Part of a small language model's weights: 7316 steps.
Each number is 128 + 32 x the weight over its row's rms, rounded and kept within 0 to 255. Layers, rows and columns count from 0. Numbers have three digits each. The size before them is the row's rms in percent of the matrix's.

# layer 6 MLP up, 896x256, rms 0.0748, rows 769-823, columns 128-255
100:139114131065161149111092160124120088132191131124140128164141075053161131114195160143102151109101145200087086135106134095125112143102123178121130104120162127075181111107168172173130077146111136136134146098101161110109157172138131173122123125137110108125086080099098136147162109185139116006158136162132170198155041122197142142105099142142129112138146125131092124137087053116131122168188
095:167136139109118143127104143147061074116075089133104137144163086080156113152164122127119139087123178119128129110123114161121122187211130096161129087157163118127103086094109159085167088180092085114095160148108178096165150158131146088059163096141105158079163135097118099162095173153124073079091175161114063147074106130105137154150114141179118097113067108123111144118074154107102099167141
104:156172135137093132095147072116139152092091129108118131158186116182096135096118138128091164135085111089139205109094156186171134124096140147174082096116092106137093128169134085103129167105189099082113149110122151169100123149168118148165149147096164094136121060165145151067173081119133205145095142168081152160138167107115174182100171136172105150153069077112132181106153151115111106098120
102:138113100134140139138104111136087147164136098132103144114136130142155157119144166114112148100115148168155136149073154081097143158171106093115100161075134157177115150119139137075151079096170129134125059162198195157177185140157122163099116128055152125129092115123127148081162134091130163071096099116096125165147150148122160107122168096172116118166127158102096154095109128056132128150118
097:133120126141173127117093117126136118140149144183101078087131091146114142138171194171118097192155162092058157183084079176103141167159132109196116198167127131136131184196176085110115145168117060144135116150133089126097121118107104114124101132132152149073110086159116119162121160106095089129129105118130142059067111152141156159139191138181136151090098053132138124092058162163084106098092
094:126127105208144123103102129160116129082125161093151064121113137107154200141150151147121194079119153146163156064152146153122073152134114086070134112110097132093153111192119131101098184104089129149143073131195137164160125174106128125129126105131149116129146136131162155159123118171112129118146104131120051136100135064120091157138142171106069148085131119109132084138094128119122135131139
110:144147099186125153145123121164147158063106119105159109178138099151158143138071052145072134059121136142149129068197136179151133134141136121136129118130115149098106128079144118069140107079151148193127146084145104164179133158219139125079117128084168114117153115103103106100127087101149143188123114101133131118131119095126160122116111130166102112128112118113172133138164141111182196140131
107:073143148080137100050123138150139160135075154148149127080092102154110148066106146157080124174142145127095149120191144130096157126185128125076088108204174136086151148120114119107090147110135122128120123096147105106105148110140113153087133129207119082133103099131138149124135116187174101085145090133109144166132144176163132146062088129092134140119113091124081102117142143122142133109188
095:118195111141169136141153115105112127098157138097121186118127069135172056118192140082139166161106112149168107153148073151189147146132135040130152111135132096130146140129152142093139075162145118096095121116155164103130172127097126073063127078141080149069183139146120129098102146076119128132097067121131153079118142144141121126162112172108133143083189097147143124146192140100114092164177
104:125036074110090176139174106132112206149083153114118076088133095113146156177170100168136111126162126100146097140107178081114114092114148156155183209130102076109064084114116110143148086185148126095127143138094153145051089137121121135155074117126123097092081125124159123111096109118122154130126099134115149097054088143146141148153178190116110147188080085125127089075126125123205080129149
113:140140191140106134143093145160070111121092119130136130159149161117086108109042165118136153095085150094139096106175086160156147183090151143113133166131134086195153158132110142101144160161123123140174118165136144177122154136089120163058134196164170168120062106104068174141107132110128143110108103138140135172060130146097142160138108151108090080098110129092127152175174112101111175089107
098:145179109134145117175140135130152099124161171137130150157119082184151148157112103124138103151087167116108111111139125101134190102130125094113126140088170144122171169141158148074147076117117103135096089137119146143095044122129138117120126083066115089136101152131165150104154103142127108136214106155101067145129176145114116160127143130093101103116179092069142158144073075161109117125081
098:142156105167134101177127148161149073108125116183164108141068149110139164132176134116124158184098136109135109110095157164092159057111131111124112056167152173058139140123117118147123116142143142141059129034112074168144144105151124128105119111150116158130137086157141147172131151098120179102123112131119143143102104112127078077127120134189093114161124136071179142067106106131127159154142
099:175096142155114139145128153070139121097169189151156112110100177138069127134115125081156132160059146165165102139118157135153154099148188128138092089090165101120207154127125101078169108151085156065111157122110058133162126195110097187157127043111158094110112089106104136054108090143168090100125152101112144102038118087123191098086123113113148117167192145090140095120098132112175089175149
095:187125112119162138148137161109116090105126094136088119092086061143082136130099158097109072187138156126125130117090171197174117116095167145091152149140138134092145092122140122157113117135153098098178199095136113135104105103102193135138131136192116113070119098111152024124122071139140117167158105118120179132088126146126138134072126075191112112055169171115111092146133125144137127159138
104:107092095136108115145125095080114156139121183118183119135185117143206144094145131160103096129155107112126122154092103166137141110105089076132094183129178125081058137131140148120109083069084122113171145166179088096106127163140139092121102137133106174142096146137169101113089154050106062141124220174168111132090168070134113145151164085123133169126161148145142163098121150136199140111104
099:088114109113168158144087175148109163115107154074155197089137160091142088105103143116130084152063092151138094108089136163119099165188151088214117181127120105162148111120144117146102132124085124134092145089137128080162154123204167192070106121114167109144158100098123119149092093168154127116122140124142124127165092127160135120132123195144070120149123118143150130165151122169100147079173
089:121168148189085100049141112095095108123076150127165093109119182092130098101183110193090099062175129170099178114179131158074087128137152082148106117176126105165066134136129120131098109121134091099166091123124135091094097125177119120110126134140121132082148136153149147191170069141120129040124150085129145127135148116099144111147115098070106134100190175133075157137193104119106110121129
096:124087125100102126129072107121097176137149135131100136135071158164129091132165188125117190145150123171123081136138156112151111161155122114083142148145066147154085120184143125145122108101164142136114153146191155103123099030135135143107061129068140105085166064137118111170128157124099092056124151142069121101087104206103115110144172107077072145137140131147129149082121180157060140135138
107:167153156197150108148132145131131138136122143108198146116137146137156200092115095075129198137072182096050140087127174097138098092109157151154160158107136110107129184114101095217062140134116140161131114146092110088142147123153092112119164147112124035135116168115143161124132122163125187073169166061144173066103145174098165174127088136102100107107160069062119179117114093142133178171150
097:190148156078118147116137081110160145170126099142110077136097142124138124065106151113107127119090116156156105115141050146117168137106126100156120119148104225119113117149144162155149126108041111161140162151105148147105080119111130118099120092144132118099134124135173068146093157175129045124099142165103162090073157196096192128185147128069083143121134155166088155134146125096141065088118
105:128138105148146121078099146138105170129128130134100137164142127169116106073170146165167126162099102155113109159108128164170102124131092103189111156120152137098133149142139138112158109131144139114146147083149143153128096148084089123125154114165128143097148160145137158126104107122090146144096083082124154162144189149067107092118144141118115081142080118076106130149140167120101141100094
100:177111085177184153109133186107121176102126105140149174158114134159125141153103152165200109151163113111104063142128112082167139138137155137163131141086111068094086122093182161131139094112118115060170147168112073091147128104089046093162122143090081127135154057114060153120128124149083187103095075148106119129109129089078186165156160142098113117095129096116150076126176159157167119147093
106:166176109143116097157120117140137143147189116175116101146198135121142076097140138148101176144140166166124142134136125146159177154100104156162130151131125101163122145150128097133139051065105110195201116100172180099128099134154075132087147131126040092123118118113185094120160106135099151095150176130136130175114159132118171157138082130169093102134148048114134166101141100145092084098155
094:086137151150123136074095102097122153143152142093158142142099142139104178102155141146090135161123165107152135141136134143119127127147177117109100135086120142118167060034137088098112184184124171166112162062165160135102170103034165105138090130171106113155131119109081085163123166152141188167181156099162189111134094141144062105106160090095129114097133077152176159102089106115177156169109
107:132168164081112153117095171094123107173084134174133121132077125112158127091067137090178122114081098120116122153127178159182125139171115192138146121133107125104152095170179096102108088099112158123049115102092157117130119153133127179049176173110093084119104100103197109118153123129129068166113138116097110108176122101100154095078117089163166151092109120133109163143129153121098097167101
091:119131163116150132137130144118100110118158115162103129174130185047114087145206182199110111111167129138163146087131092097101116074188153142178074151083102102143094113142133126108174126113151126125163147195136157096139210109140137104110147110179122134182113112136080185147154083167145158145087129149117087169103116141086154136133163066096112098126089158104170131119119127151141128158151
099:146119094075114109085124123137154138102105190117159106204112112176073151116089135155119146147176148111118110108122142091108120109146128156159167147097106126092188137168084117176126147161085091107140066089139122148101061146082136133114120117108132101090161160151075131071082068133125152171148108113137172158120163107176096131195145105088104159081116100169080106157075118147142127071165
096:108074139109133164138085141113157054150136121075143135173083109091107143075107171151135119133177136111157168171198105057128138134172094127178173115120127188098217038117143082080167129103122088137140103152102129130090099131124120154175143100129124148162131097143113130171146085190105213100114150095108102157092110184146098110133125109174130181129102111123146096099175112078055083137198
099:180143102102123141114137070117109101133128116116148178091120216122076109131163096088147100182080139140131119112146145197131129126109110079171122094100165149131164139179181145176069144134101115102148154088173114152176148183101116171091147166122047164093144093156102158195093081081134130110140077163112137123125149134128079163205144143143087084138057051071127129139104158177125190134085
087:136145133123136190110097129135174130133156074089137106130070168085143152142104161105123127121144067196101140139144118085097112158102179181139144169124195148115177123142132028174168072140134100108125159131150173047180103081162131131084160120151134098131140090109075130117142108102143065117081179207170131114084162152097171074072180103106046121128124106119143105104099107171148169109146
092:114098170106147165153089131119135165081174171121104104149121146099071137132105087164100097132136138071122053143205114103155142158107132134157119131111125067096102118167130100143118160129112126047172121151178136058097137145162040074146113110143110138112079094148159123099097132174151161187135155145181155083140125142144145133102160153138088093124177135147150095127143121135152118104212
112:131141115166140102149072183109073137142158154093181144127160141125141143079138160084212138119178094116085140157052150119114141106148122110088161133145168149097072127135127142116154107155163079104164157165137125124151168143115078126112132100155104115112130132109103093114166113138122092123113158168125126130139146099126161167087143115153118151171114084113103108119098118151125149127127
093:123163130101087147105076179139125131069086181145178127143100105145094135083096110094173184104099116128166139101092131139116147136115180112073152109091113155137148120107143126146120160148122184065089111143146145108123087190079127159066109088126142165130128093151134096132101129133167118137098153210075121134106113163189079151094139194092115108128152195180069174141112127153144122126092
107:098122133165044072162138099148116140168099159112133123182106124161141182110176113128112130231140137124105114105159186153131128093138140169098155111102073102136149120188104090124148086114126158087098140143140139100160112165139125116142084089148171083038140119138088120122090100089150171106160121092166142144102127102149151089125101094104106131187163102086136108115116098112120097075099
097:080095143124096145118022106147070167140137150175124075133109144096071070036135161141085171106106148144087096152117134120120157130143102144063078103118096139107091109101115089112097155110138147180163124115130157087178094150138056175172181134147143120093149178125121155165144142109117132069112106081053142117101099190182115118144130176136161119067145141096119122139101138119112112194170
095:171142091139155055097143235109154080146081138157172154106106103145109173094154194100161124123091161141098142200136124154072160148107213172084141114114145102096088110170130144140143123106138118168167140085077066088134117114110137107104125071111093099139151124152152134091146094085112141132148160063087114062130141137151186077083114133165084131171108101110143128129129081134142147126128
117:146112115140157118137151129130131127166111154102131100164117166181120186099097137155136142121149171095114130109075107029138110094100096144073113083141125197117165116064150146165196087123172114090157157140110143048160080136124045127107098117115086147149144116170133060087174084132126181180134102099090104166084119119046109160183126170126131088130166143108125126146148097164123122102143
095:118107118161113146149135173169124135108125177130131169120103131162078120080075126170072091117080174120098118151120066043139114109171158113142111168139155119104103190078146061164099102133150170142086141106095094078099099074147157115114119114095176125129159124128185147094136099091105084174069135141050131138120157090124139133096113145129114174112067123200092117133147129132160183122147
097:219112155105165180122134095156128090096134161091114120074073101096064168076146126129090143200182141037106140038121113134125117168118110173079171111146121117176072098120162093165123142152145158139091072095115182108139071168156122189159174131109077134125131173136126090126128165158174089155133110127159124088088132169148176178083110137152116175110121080143104135113094145122114124130129
103:121149154095130146155110167127143129146132147099129115129137126087126099142165160120108159116076117206163117150137133080131114104131133111197138132046097076180118139133145120137087100104048116133147161161105145143073161122136143087177169121130134105161094132130225151183130105122169104128099107150100198125094150163152188133126191079153071092089091120095106164101099163145196174080104
099:171177116119126087145139179149157133157207036141151096118131112138130092155159124101182136176154111130075090114170146130130117137172147063099144133155167101130160091114147084141133122168114104151153154155112137106152087154075105136144159087183172110156092168071105089183126116175128039119082103141133115061148098059106101110104110122132126115103149142060162126127185094142134134107116
094:172121113068100127125043094130145138142089114116161137180082067146144178202098167149093099103173138120098076130154170145167151120143138096067152172137159149095092174100117191157135118129154136148101121188102151097135138130108105140159158149144101149107113158184138086093137093145101178159119062085190142181131135098133137090145101146138115158135080137151135168141184162121112186163143
116:163135080127129144146142135092049141186109114088087147044137111114095113141102156181124126147180115199085061113159098078105107135137175135126143137121126121064161124141153139167078112131083126097146121145100155095088135066065137160121141119106134098189171118154096140093099085149107107204103168148149165090148179150149158177118167084136103114096151121131098160137142159117117061130128
086:130140138122100145162088180186097087135119134195082090179109115114133086129060110152152087115149113121071133186140135143157096126102118161083115107116127147130115181180135133095085106093140126146121196131013118072126109146153133106084176162116114139116083130082136149122146129117139096168094146169143149116076100139131167162081151171188110138140152157156097125115134086086091147152136
105:160103153099106114050116116092110099118185173110148120116093145064113134121112123141094133175177072144143100127135097026150110104137134114151108153090140124119121143038188129135164106082085172135135122096144108088160066121098128102099132135157152101101150158158150093145118094111073104088143086101076067130163146179078068176149114163092123134091085127076102156134121130095122180132150
113:125061122153204131166087142095088133090181092166145109157138093063100116179144126167152189121178156119127130075089174112149073095124153174192067113129113126091168159137176113135111120157142130083135131141123150087117113099122111131125152113130114097036190133134094121111119108133180103115134108123133114168116177142065126136147066108139141158191149134103134105145106164126165164163114
097:147112134168126164081107066092106166076121179109100147138119101141143182116155099221135103175103116096114086144152103134152109118144173186111202157132122146104132133136125092134125136148128104119105172114151170136147079077124132174156123110151138134135053136124211133138086107086120100111061187130137103189102067127111142184131110129081133126158139104146160073100169130154153140136183
092:091167131185151076104114152162141107204141094126139105176086105110099117110145103125123123132083140189184094067147147101101121151107072154093099087103081085110213153211120147118083153136103127097105114081146141127142107189132094111176120158111118134164163074129116118121151097106192130043137156108123103176139075122139125174141082142144139143142151083160133126107103117204086086119167
095:158147118133143095121126128114104129132092174073142190097193141115094142118110163123128203154100087086083111147182129123150118171143168163185108096121112163117090164175114157131133188136136202079138134101145112183090134129156130132102116165158046153129176185143131104125133122074168188118170136168106098161132136135154110116129118193144163191102119103110139164083112085103120101110100
104:190076147160132156093104131041107157149068140158167143165115069123128142149091125151138140165092151104102160091178114095108166142188151128103121198090123155111157137088075061122148137117131087181070216144114114103106159157138108133111121088187138095147127132121180131180134086177061091205094112141161144125115070115127150166130145165129160093135120158135142140147107123123199133163122
098:168111137115091129086028171092149129079138112113108106185138119163078128130085085110056153110088162170094145085127104098130134111082161155113073169128112182147110132153111186176173148172092146101100177134149156138148098187111082119144151096161163126119118086109050086110118140122164136086157094129068117102102076139104148137124158123106080089125077157157116134146153124141120170112181
103:162120155161140109122101165179050205098102119069128103169086157104140116140135122117121115155096130149126111113145181131155116146163123178157183069093064132126084094170097121159176130125143103140123059105141152172141149123155182156123144138104129164069163147129112124123179180152114124106171132138166122183110119090138162125088119154161061143105101144180163180121109112179128131114078
098:108177134181118121063129077170103182167157094220096130107182153098141122133083175138094154128157085148155146114104113157106195130136150169087100071143131116118172137167059173123113116117139142111119120107108103143116101120119128145167158151126111065123171116152149092150181162133101090151121134147143103118092130109153153091183133073142104118166136101139161101105165102142101149174135
110:099110102072175150105160113120085092137128160131135143157067186092160181045060137073086109120110135108137152174121169120154105116169119164118114100096133136122125123134189137112101113105141123152169189186156132076088143183135167073141122153094091108108103140129101144191127120122125127122110152137123094154094169117161114151188116119141109135177084117128117085131158167043164130181137
# layer 6 MLP down (transposed), 896x256, rms 0.0364, rows 769-822, columns 128-255
098:103159086130118152082091105141135072134161120127053144172082177175132107101107121124153128120153115145102097121115113122089168125095111089152093087104158089128071113094135166144138085178141146152160094112138082086109161154115163159126171124115152196154101139105112152118177178103162119132082161126037092130138106138150165137155126199099082132174149088095213119111154170136169111193080
096:142131216102114120122116095145198121195162136121126123111149136057152115154116134114128120173092133134137056134128149140146123079169128133137141138147095206123181128098148175152121113161178120168125162167119127109127153153110081121131142086131098056110140161134142105145131127081170141131078157104081169092144151074114061115158099117101132133170139085139124088097132140124101094182176
103:094063150123138118121159171040128111168076138158133099126144209083156107118094093107129112111129098160129078025100134047139168141148120126129149140195153102114121123147175174166159131099104153158117076172104143089082124077071095148051120154106176120169180153099106132134143167149058167146158162165106179145110111168131143157184159148130112150177130135154094085138146108097110147109174
099:132154155088101111169152141109143111091047144097112137120063169136099102147123140146104090153141131070127163164140065106087142112116119128132107183117152147082179121175201148095085131122075204184124174139139102098178063136145124143118165146135130110153105104092140115118101155158173132135186107166156098093075134192138088162152104133148144118121086080124171103153170102170178157059139
100:134101140059133045137174162105135180127108070106156108090132150131157149121170117139082090135102157100143121110140141069148062139176210079133172057115163158156168128096078132147152155116180168126140154078153117154121195138093192139181121117164102146123174103077140108147128130164105113151127123114129051122113108051172096129155133150122092045204139120149179047172160122149147126108093
092:148155146079127143124123127140133135133130139148128180120149139133161120088100094115114159125151150120146124121145197117201140080118175157129115157146180135098122126102131090116098117187168083134119108149121095071144051149131188087112075117204145112137090117108113142095097023182122140128109141151134126084126175160109185082160124140134140113160071152145190124059145132119138079169090
103:108106118160081103174128092133067123157141114143171151075110110166212112130127115137116147132108175108126128112085095039073165125140181174139123169118168106160164123087092146089190137107082091145076130138112152133105112092104147106137145133182152163140125082119171163084131163120155128111125149142169155137130052163115114099123086100094127128147084249078164134099116068142105104162141
120:119136144100135116142127139068112118124156139185151131122124117092086054074167151137117142153129142140098149138084135141048109127156120150095054119141148134159125205081135143131099196132151111164174171118136159042129099135189129188114111188146091204057199154163117109120120125156170095114148160129084114132100109077158154127151127179109122170137105100111112075178107173155097173114127
094:126095178086129154136151119147162169189133114089127076120126146136152147168116131163124117067146143181121135109063109141107130147085103099127123086168119137124135100145079119160107203161117162139175112113157113128148098058135146136193104070116139127153043123109161136111140142154133099158135134077068143108098110103110117117101184104114129149101091143107172152111115152144125110045094
101:085207119125142114163079110065147045175179153174184133100120106163139099164101150188186106101134182131120154112124079110142134062123136158145128081125126125140134176093128124140094146096133133173140134111154084082155131126106144176218110143109156168115086141117129121094150169079178110119121162163140121137148092102115152164110113149107190175096137146143175176160147138110153166130129
113:069204144189110111130117145097108092070106140150155142061176103066138157159123142142135098107123129124068112119093159114131119165124119145112209117082116121149110150136115116123125155075132124119118138191107137138154093114131170135191105111144156064135107170147080184137162172175154154141121165106215159111155090095143115144146130130144129126141180191129124123167150108186121135114126
098:131147149133101119069111196139118068115183173051109073134185102129188152162127190083137138088089148088126153073162161121116112130120178130163124159057185095115081114118077110146116190097129108133112168101130079139148083104154154119099121120111117106152171132166162163127112133130146165153082123088145152196146160130117146136077076124119129181163137050173121088123122116103136129212130
093:084140134153109112157142079131093181118146096096094125146134123083166142138138092120130124097076121183061110100112145205134051153171143180144119096121126116122122105087151138127118119120085176120137065185120041197154159154159119128207126176138091100171112159101172108077100158070130098127112120139149109116138149110093158169125092122077142146091112141109125154112135104133122139168160
100:129122175140133107139087077086072120130153070177086138082139046099159142175099127158141115149104080099145153175161121111152123143176122075118173100135118101142079058140155128150120110145071109205167126134107132147179209179098170115151169124126149159102146189162146155118185183075134153079196081145076120127123117178121121143123116086091136080098138139159087127140097139121113141129126
101:128069146153131160132154111083162117150167160091102144069080144142155121034151148103164114129074097106121139181093120148121080081114169176132152163137130133146116061161140144145165111179143125140135134167160129156083045057103112178066095143139157120101145140133049121140138093144166080178117131088121155109145110107178118194115127158095129130148088176147185161165101114135126172147093
102:147136116161097066149161137083162145113118114149130072086073124124164165188116154167112145147136153077054154127104157122129119117121151156125100074119102178141150084145133194072094168110191107161140149105157116156094074097083116158169093147118097045108187120146115185144134130144130153108184090117141158087105095151136123133070099104167141165129132163145064153117096160167096074099125
101:149134120126126153098169104112127141111117145138113134172170109156067159115121134153110119130155152157083062148151163158155144119053146110157139198048187113124149095099130122085158137132169160173106161124096166117062070081117141181165100105153125131122147096119189116136065133112110106125108179091134150141135090142128129116146139140125159153158195126098108152163173149089096098171064
092:133183125086170108084113162083125114168175111128112119109155109135086079208156184101090136123121136156140124155178108167169166094072109094044199153160176147118154136155163143194130096146109105143092165116180182122128149161128139106167159144122095120133103133163052096151128132121167135149163122102138125135149142118110161131101208086072081211114159085074177135067178077186086109108074
095:107135097128120092105155118118087162106139185155203124138119091110082104155172106109154193151122127103156153109144104152127138112096145162144081110179068106075159149126202128131172118072152145182130114158117138150164155140101108141116097157163090123164139162138137130067098132125110161099139191195211106099101146142192085142101082158063177115093140130073143118133130105127123167116104
101:126084205104119084144118141086188135085143130180096137113200161153168139135151129106126131112150101142099100140108038182107157167108100116092131119158076105098108154111148184094104102138098091158117112183147102138136176149146133164095169141153129145091159194148116060187165113044140069121156087082113130163103156079130113083162143127095108131138143071100091130180134118138096171124190
106:110125142130137157128125105136185057151033134083140137173126121145142154156099067120110079132076120147141152157137109170160143165089089137145100120174066085175124104122078072132172117205127169109178151105131114150065086157115126113090207113147089148048153114145101150120130079141102149099139122132123152145124144125125146150167135144079097199119078057103123105125106159157153094135073
101:118118113133110154202133093114119132151107145133132097084140092092128122116136131094064124054139159105138165127099126026102092143076173148117153149122158048130120124124127161172099125111135125133095141113103080097106060142189157158129081146052102063138108134135180084153165155093161147147121163076151157113139115146166129152076143175128129144139174154146146154081151091111115084122159
095:092106152045124140109155139145148148110150117077161163046115145117137102171145078124078097113139127168144142092129171131116078191079091098137154120168157171111154170184121121132078148148154089102132114112103138213200128149094182098147162094108171119072166195143149089158106083095133086150157121104104080069188184128169096117046197082170122160132168134112081174125075116196069158106114
096:080086141210147124105080158136106115137049145078081130154103143108123111153134138096113145103148107140171052136139184168121126169130168156083092122102140137106122135110082203124161175153147059101144120155121129129151082197059123082157122155138173152119126073132089117095134198125160083135122111134053132111169138093141051090138145180142115110089065138113143087105093122140188156163102
092:138135144132211113141087103073107136134163163187159135218129155108144143198219124092131134093109152163156137148090131140120169091161047157169144131103125083104099172116124169163111169132133148100082109096120107106102183078119165125154141106154161114098072106150122210099112124172099110218051127165154148115115110163094167115126092127114153140130152115115083149101183147166157084091185
111:136124134155132128099095140133163126185193151137151165150099087146135150166132114139114139179091114111088127087092078051059101159096129131107133142118087133155109120124102136159163105107148140159097101165140154152141150117098154052155096103098175103165116081161098187103141043113137171094076101075119060132184178194124140153179117114165138157123110131135104138189190159182124146180131
085:095142102117161114107155133065166172168147091111164121105175115145172097143165107104115112161132166123099077123131145074172158155176103095131098144121111130134166178121064139122128185130101171120093056169129102123107068208103060171146108128082123072082146142132154110114084163148133145114142162187136143098135139148191126183152152128180088159138117135114198132148116142148151126091154
099:126100200139161124102095149124137028139145106084100106114134174116118049096216108103178092124107099136145150151194131134123149093102101137149087057116149106118204105113136180100099114106123148112142177080075130223141148083124074103147109177113159090182110136092074111118099098163113117126102110164113169104145045156129134094126126108181189111142153114142124145160121129146135087156152
099:066133122089088150128127171093116072109158136139166149109179152088124135124147060160154148102131131173135122081156130142163101117167103134139100096156135149099098116154048169113093114182124155113103064175140139126190132082113162105155120107120070191137103177117117109115160168143157132135083143145156229143131094178128185065125154113133128070134120133106129085105114098133130146106109
101:155153088137158170095187070129088132174124204122095175144103113136121173157137045125084134107136113076157128103084092139131138144056152117072117105073057114106115101170141096103100129211133130126140139166153172156075119143161122140162106086123128190127110074131128094138102124142121168164138099105117138138123120078129082133137115094147174167062093128084072117136161100137174121135125
091:128147146111160075150132092136121171138131119143121164121105162128079099131127166172162066146068113144101124162164133138114112112138129095159113153168103170150176136136162117142063130145100179097129147084115120149106200147173188181143115141150092152165139110205128110163089139111162086131141164128146080179108090113181105121130093129141163188082169181131197161161129176073074085158089
091:126125105128154067089099137121169114130079121131080147179135159089130157189139185104113166153127125177130109168098173088141127089140103163126102126134123191162131145180137170159143109111232091117103139131149164144147055137106186143139097120151102086077132135108117091134159110038127169115098115079101118177108225087118126125170148104147156198159102138135121115146176102079077127168087
108:109179103154155069122160112131135181135131122143128196121071136147081126173185076136148060149071102121094065126186114040168102121160103129126130116100105065074131115083115152157080105160082168120186095127146125151126128168137152154166148060094116149175087185147121081147101132137065150083111166150149127147152213157161086154165123161125139116120125166150134140216105129125175119088145
096:095153142055150072127167071116076121201136143092121127168145109082130156168087144109105174128147164110110149112156085111164076145116131130161141131142125116129114123098139137153091105129122153158147148080120108168156147127165132159174110139112173156172184161189067179170187092125034163089158067097078116137166119131118144159113087088111107116178119124094147106128190161140073139114171
102:108134098105137146137140163162164094140132088125126144129156161140085070171122137083108162121106153134104044167123097075142151120131047173161070117167144106123171102074128090180106160134094120114109161169053123137115102137126098073108133084182110151171083140106152119125171105103135135132130158179061108073132160174147103146129092123064185131166109128128130144086098095161213136126141
098:114143103124091163132171124149158167134052149125177068151135144103137138138121158087146140146141143103141137071159080120200167106085138049169167104119111178093134158109176185110126039131167148144096102147173119146174118109085198112089112098072110163132120125146111148128118156119094131175150125088159104159104124116117147128086122108155098155164144128175148109122067075115131155138098
105:088126154113093072152120158156125121105086120123190157075111124144176118199093129143151118147155200130131095186135080162112163148079121141094129132177080175129143148160122100126179133125129096153098130160118115175133132101064073111132161061134079060135168161131142111132110110104137139086122196136164133076120152155095177121130123125114120170150141118158135093178155130112096123174161
120:121146126092177102128082138139175138124119136141092150145098123175168151085077185175107113097170171118159089151157158139103122119127124140106130096074157101088133103153126109134147138168107119131110091095135078122104169143139138160083109112154101147200121166151101152068140211059109129198098144123109131108061112160120140146142173158166098123128110128231141137092156026134113153168149
098:151104197122135127151057127140137073116157094197176140080165145156071159160143072105113172154134135166132175149098047112123126125158115152125097206093081076134105167106129194132150075151115135112156130116111166137138182101152150122078124136096098121100133112134091123104126173103184133077177110127113111141106150178095131111145181081130144169140171119119148062121094150139098160128132
100:133125095140123104105110148148163114148123130188113145084069152148173109141154133166119139134110139094102134124079170210177134083152135051124083181115151154161112101074116120104116144173146136147073101127123122204120139134161154181173127061144145155124089104164023176052121103119089098141160164104103176151085129142099102052127143155101056101127188131113146125100163129135172162161132
100:129118117104142149106147099145144147112143086090109104104159151161146113145116142175149141158161127137069205160086136113189128174088121087109111114121175155115135075143099093091213143172139057085160149061135128179152111165122168098146079098140148185139118117170117161139145164111127115064155148117118128161094089102213130131120085158102185140099114137135115119103169127058086146114114
094:130204114073154127109152161124114158131206168095152052127109132146152122108116167197160170087119154162130189155189136116148134118154132116144144128136105112163169046142136106093098138091147102118117103095132159099117109124134174169116175133130119144136202116130129167129121124119100107173161149169094145133131120076139139133113135140129123134158168132078108105056159105141140173118134
091:104122098132137085140119138127142136168168104161081117065077195135167081109133108139162175129144173172163129151139155109134086127149127153129120125160146170091130078122086125099149094158034069105160127058052109192111143118130165116148110100080139099134086136185133138179143137109128157149138152152158123130089125098139147152113217175067156123137124119127177117123117165123137125092123
104:194119135144171076131125096127105110155076090142119084096140133106082151123119071098180117153209141178159160204139128132152128118156162153089159187118132113151106157131153153127132141103177128150127142106155160111105176143136174130054115078144127122162128115075160077162123146085206145115083096100107157109148097185114174146170113126099130114125080105111091103139088100123095132122082
089:116096075158116093088164114112147141034126101142188191155114131176191180133119126112136142128175153154125116097130123068144166130131182102122096125128159164103099098098059121150091122139076126146091113119100145180109112120169101128175140156150169133136074127087141155104087112166133092076190141128141106195141136152177136112209152109150099107130051117104134081167124138167080150100097
115:160117183110132157117157127154151152113117121083083135093128122124112109099130166080152181134115115107101089149104136183086106104181139161042135095116121174123147171172104158163114154173101120101128118143125170099179059133159119102134107114120159106140070158078142142172148091159068130085131122119163128145167144150063090155177133094176098117164154097125144167140145180075088072152160
110:123197129104084118085157082132127134111149127110120143116111141176119132172162124083128055147096072156046123106171111063112182162151170118134132155154148102076209153128108126125109143090121088116104138145143077172207099091127136150115176087098170145136045097113066139162097132147170171086124143127130097122167112109150162144119140125163091163086191172160127136067148057152149113084160
094:105083132086120072111130168102185098130138106093122126115120109097093147122144185149043122125168161091158168130107148073134143174105171120121183090106115178152188177138151132130118090116127116112201150117161041116130122148150156113105125159146076136160098086095119068076193116160217114100145114147148139153123128126161095131118106122137104106152053103117157153126119099096114159136133
085:117102110142129151193085080088117091160142153142110202103121080136133107156139132135138120099044135129112148198152130162173160131102145117127070159128137121169130048122132157143160111130132117141141102081066138089093172084144071128121120112148158128161169175115125179094073096172038140123125108130151128104093165128080186152137090134100104129138045165086106096142155147055176132126117
100:129136167115114196144073166112090125084144101167104073162150171067149136110090138142105096076105170124130111105185108087178152130158156082134143169118134144124118040145117062103138091163129160166138129136171124061125149081120110119132181084152131079129100051111140068084123131152115115154142112127100155160144084173138149141130117123129120116115118133157147108138123175110187119130189
105:110096093123111150101150126124163117179111115093141140122138148148095194152077081103122076164161117076112107114076145141156097090031096167108186107105110143095132109172102121101173108150143135137142106164207156131179110085144125135097144139161056147179140103148183135147107105104137113101112115135093066131119144180119150108093138083078134096159139191158130107114156138134147174185142
107:101119186112134127170140113127122139216165107151156095106100128101176101130184130111194092141090159112099100194133145150102158141141122134118151099130173151170163132107141166062082100060143129149141102116079078122153111149132124118118089108094169112136145092133137150097117115093139064094117203122161151108175112214135135135101082147165161147111155103192163146136122151203155064127082
101:136197126131135148125167119153151095167137169167103163101185104196119128106099120115095215102095130147159141142113138089078146072157153090086071156131214102066136122097149119111125149119080168132119181165162106072136107127101162095100116111078129066183067082119152135145075092065127130109030082149052193071100078076099085169086183133110173141108110114049147128115164091103158122129153
101:166077229127150114139075140114177087127151150141122145151067130178132118095091093119140110188185152134102108117082189139111113120086147126139186158081165190160090113151142104110149145159159085128133139162166143136163128101115128102085097103090157186151158138150128131123101136118159177110127123141078151121149152158154088105071123108077179164112096086141084095109174142125117105054154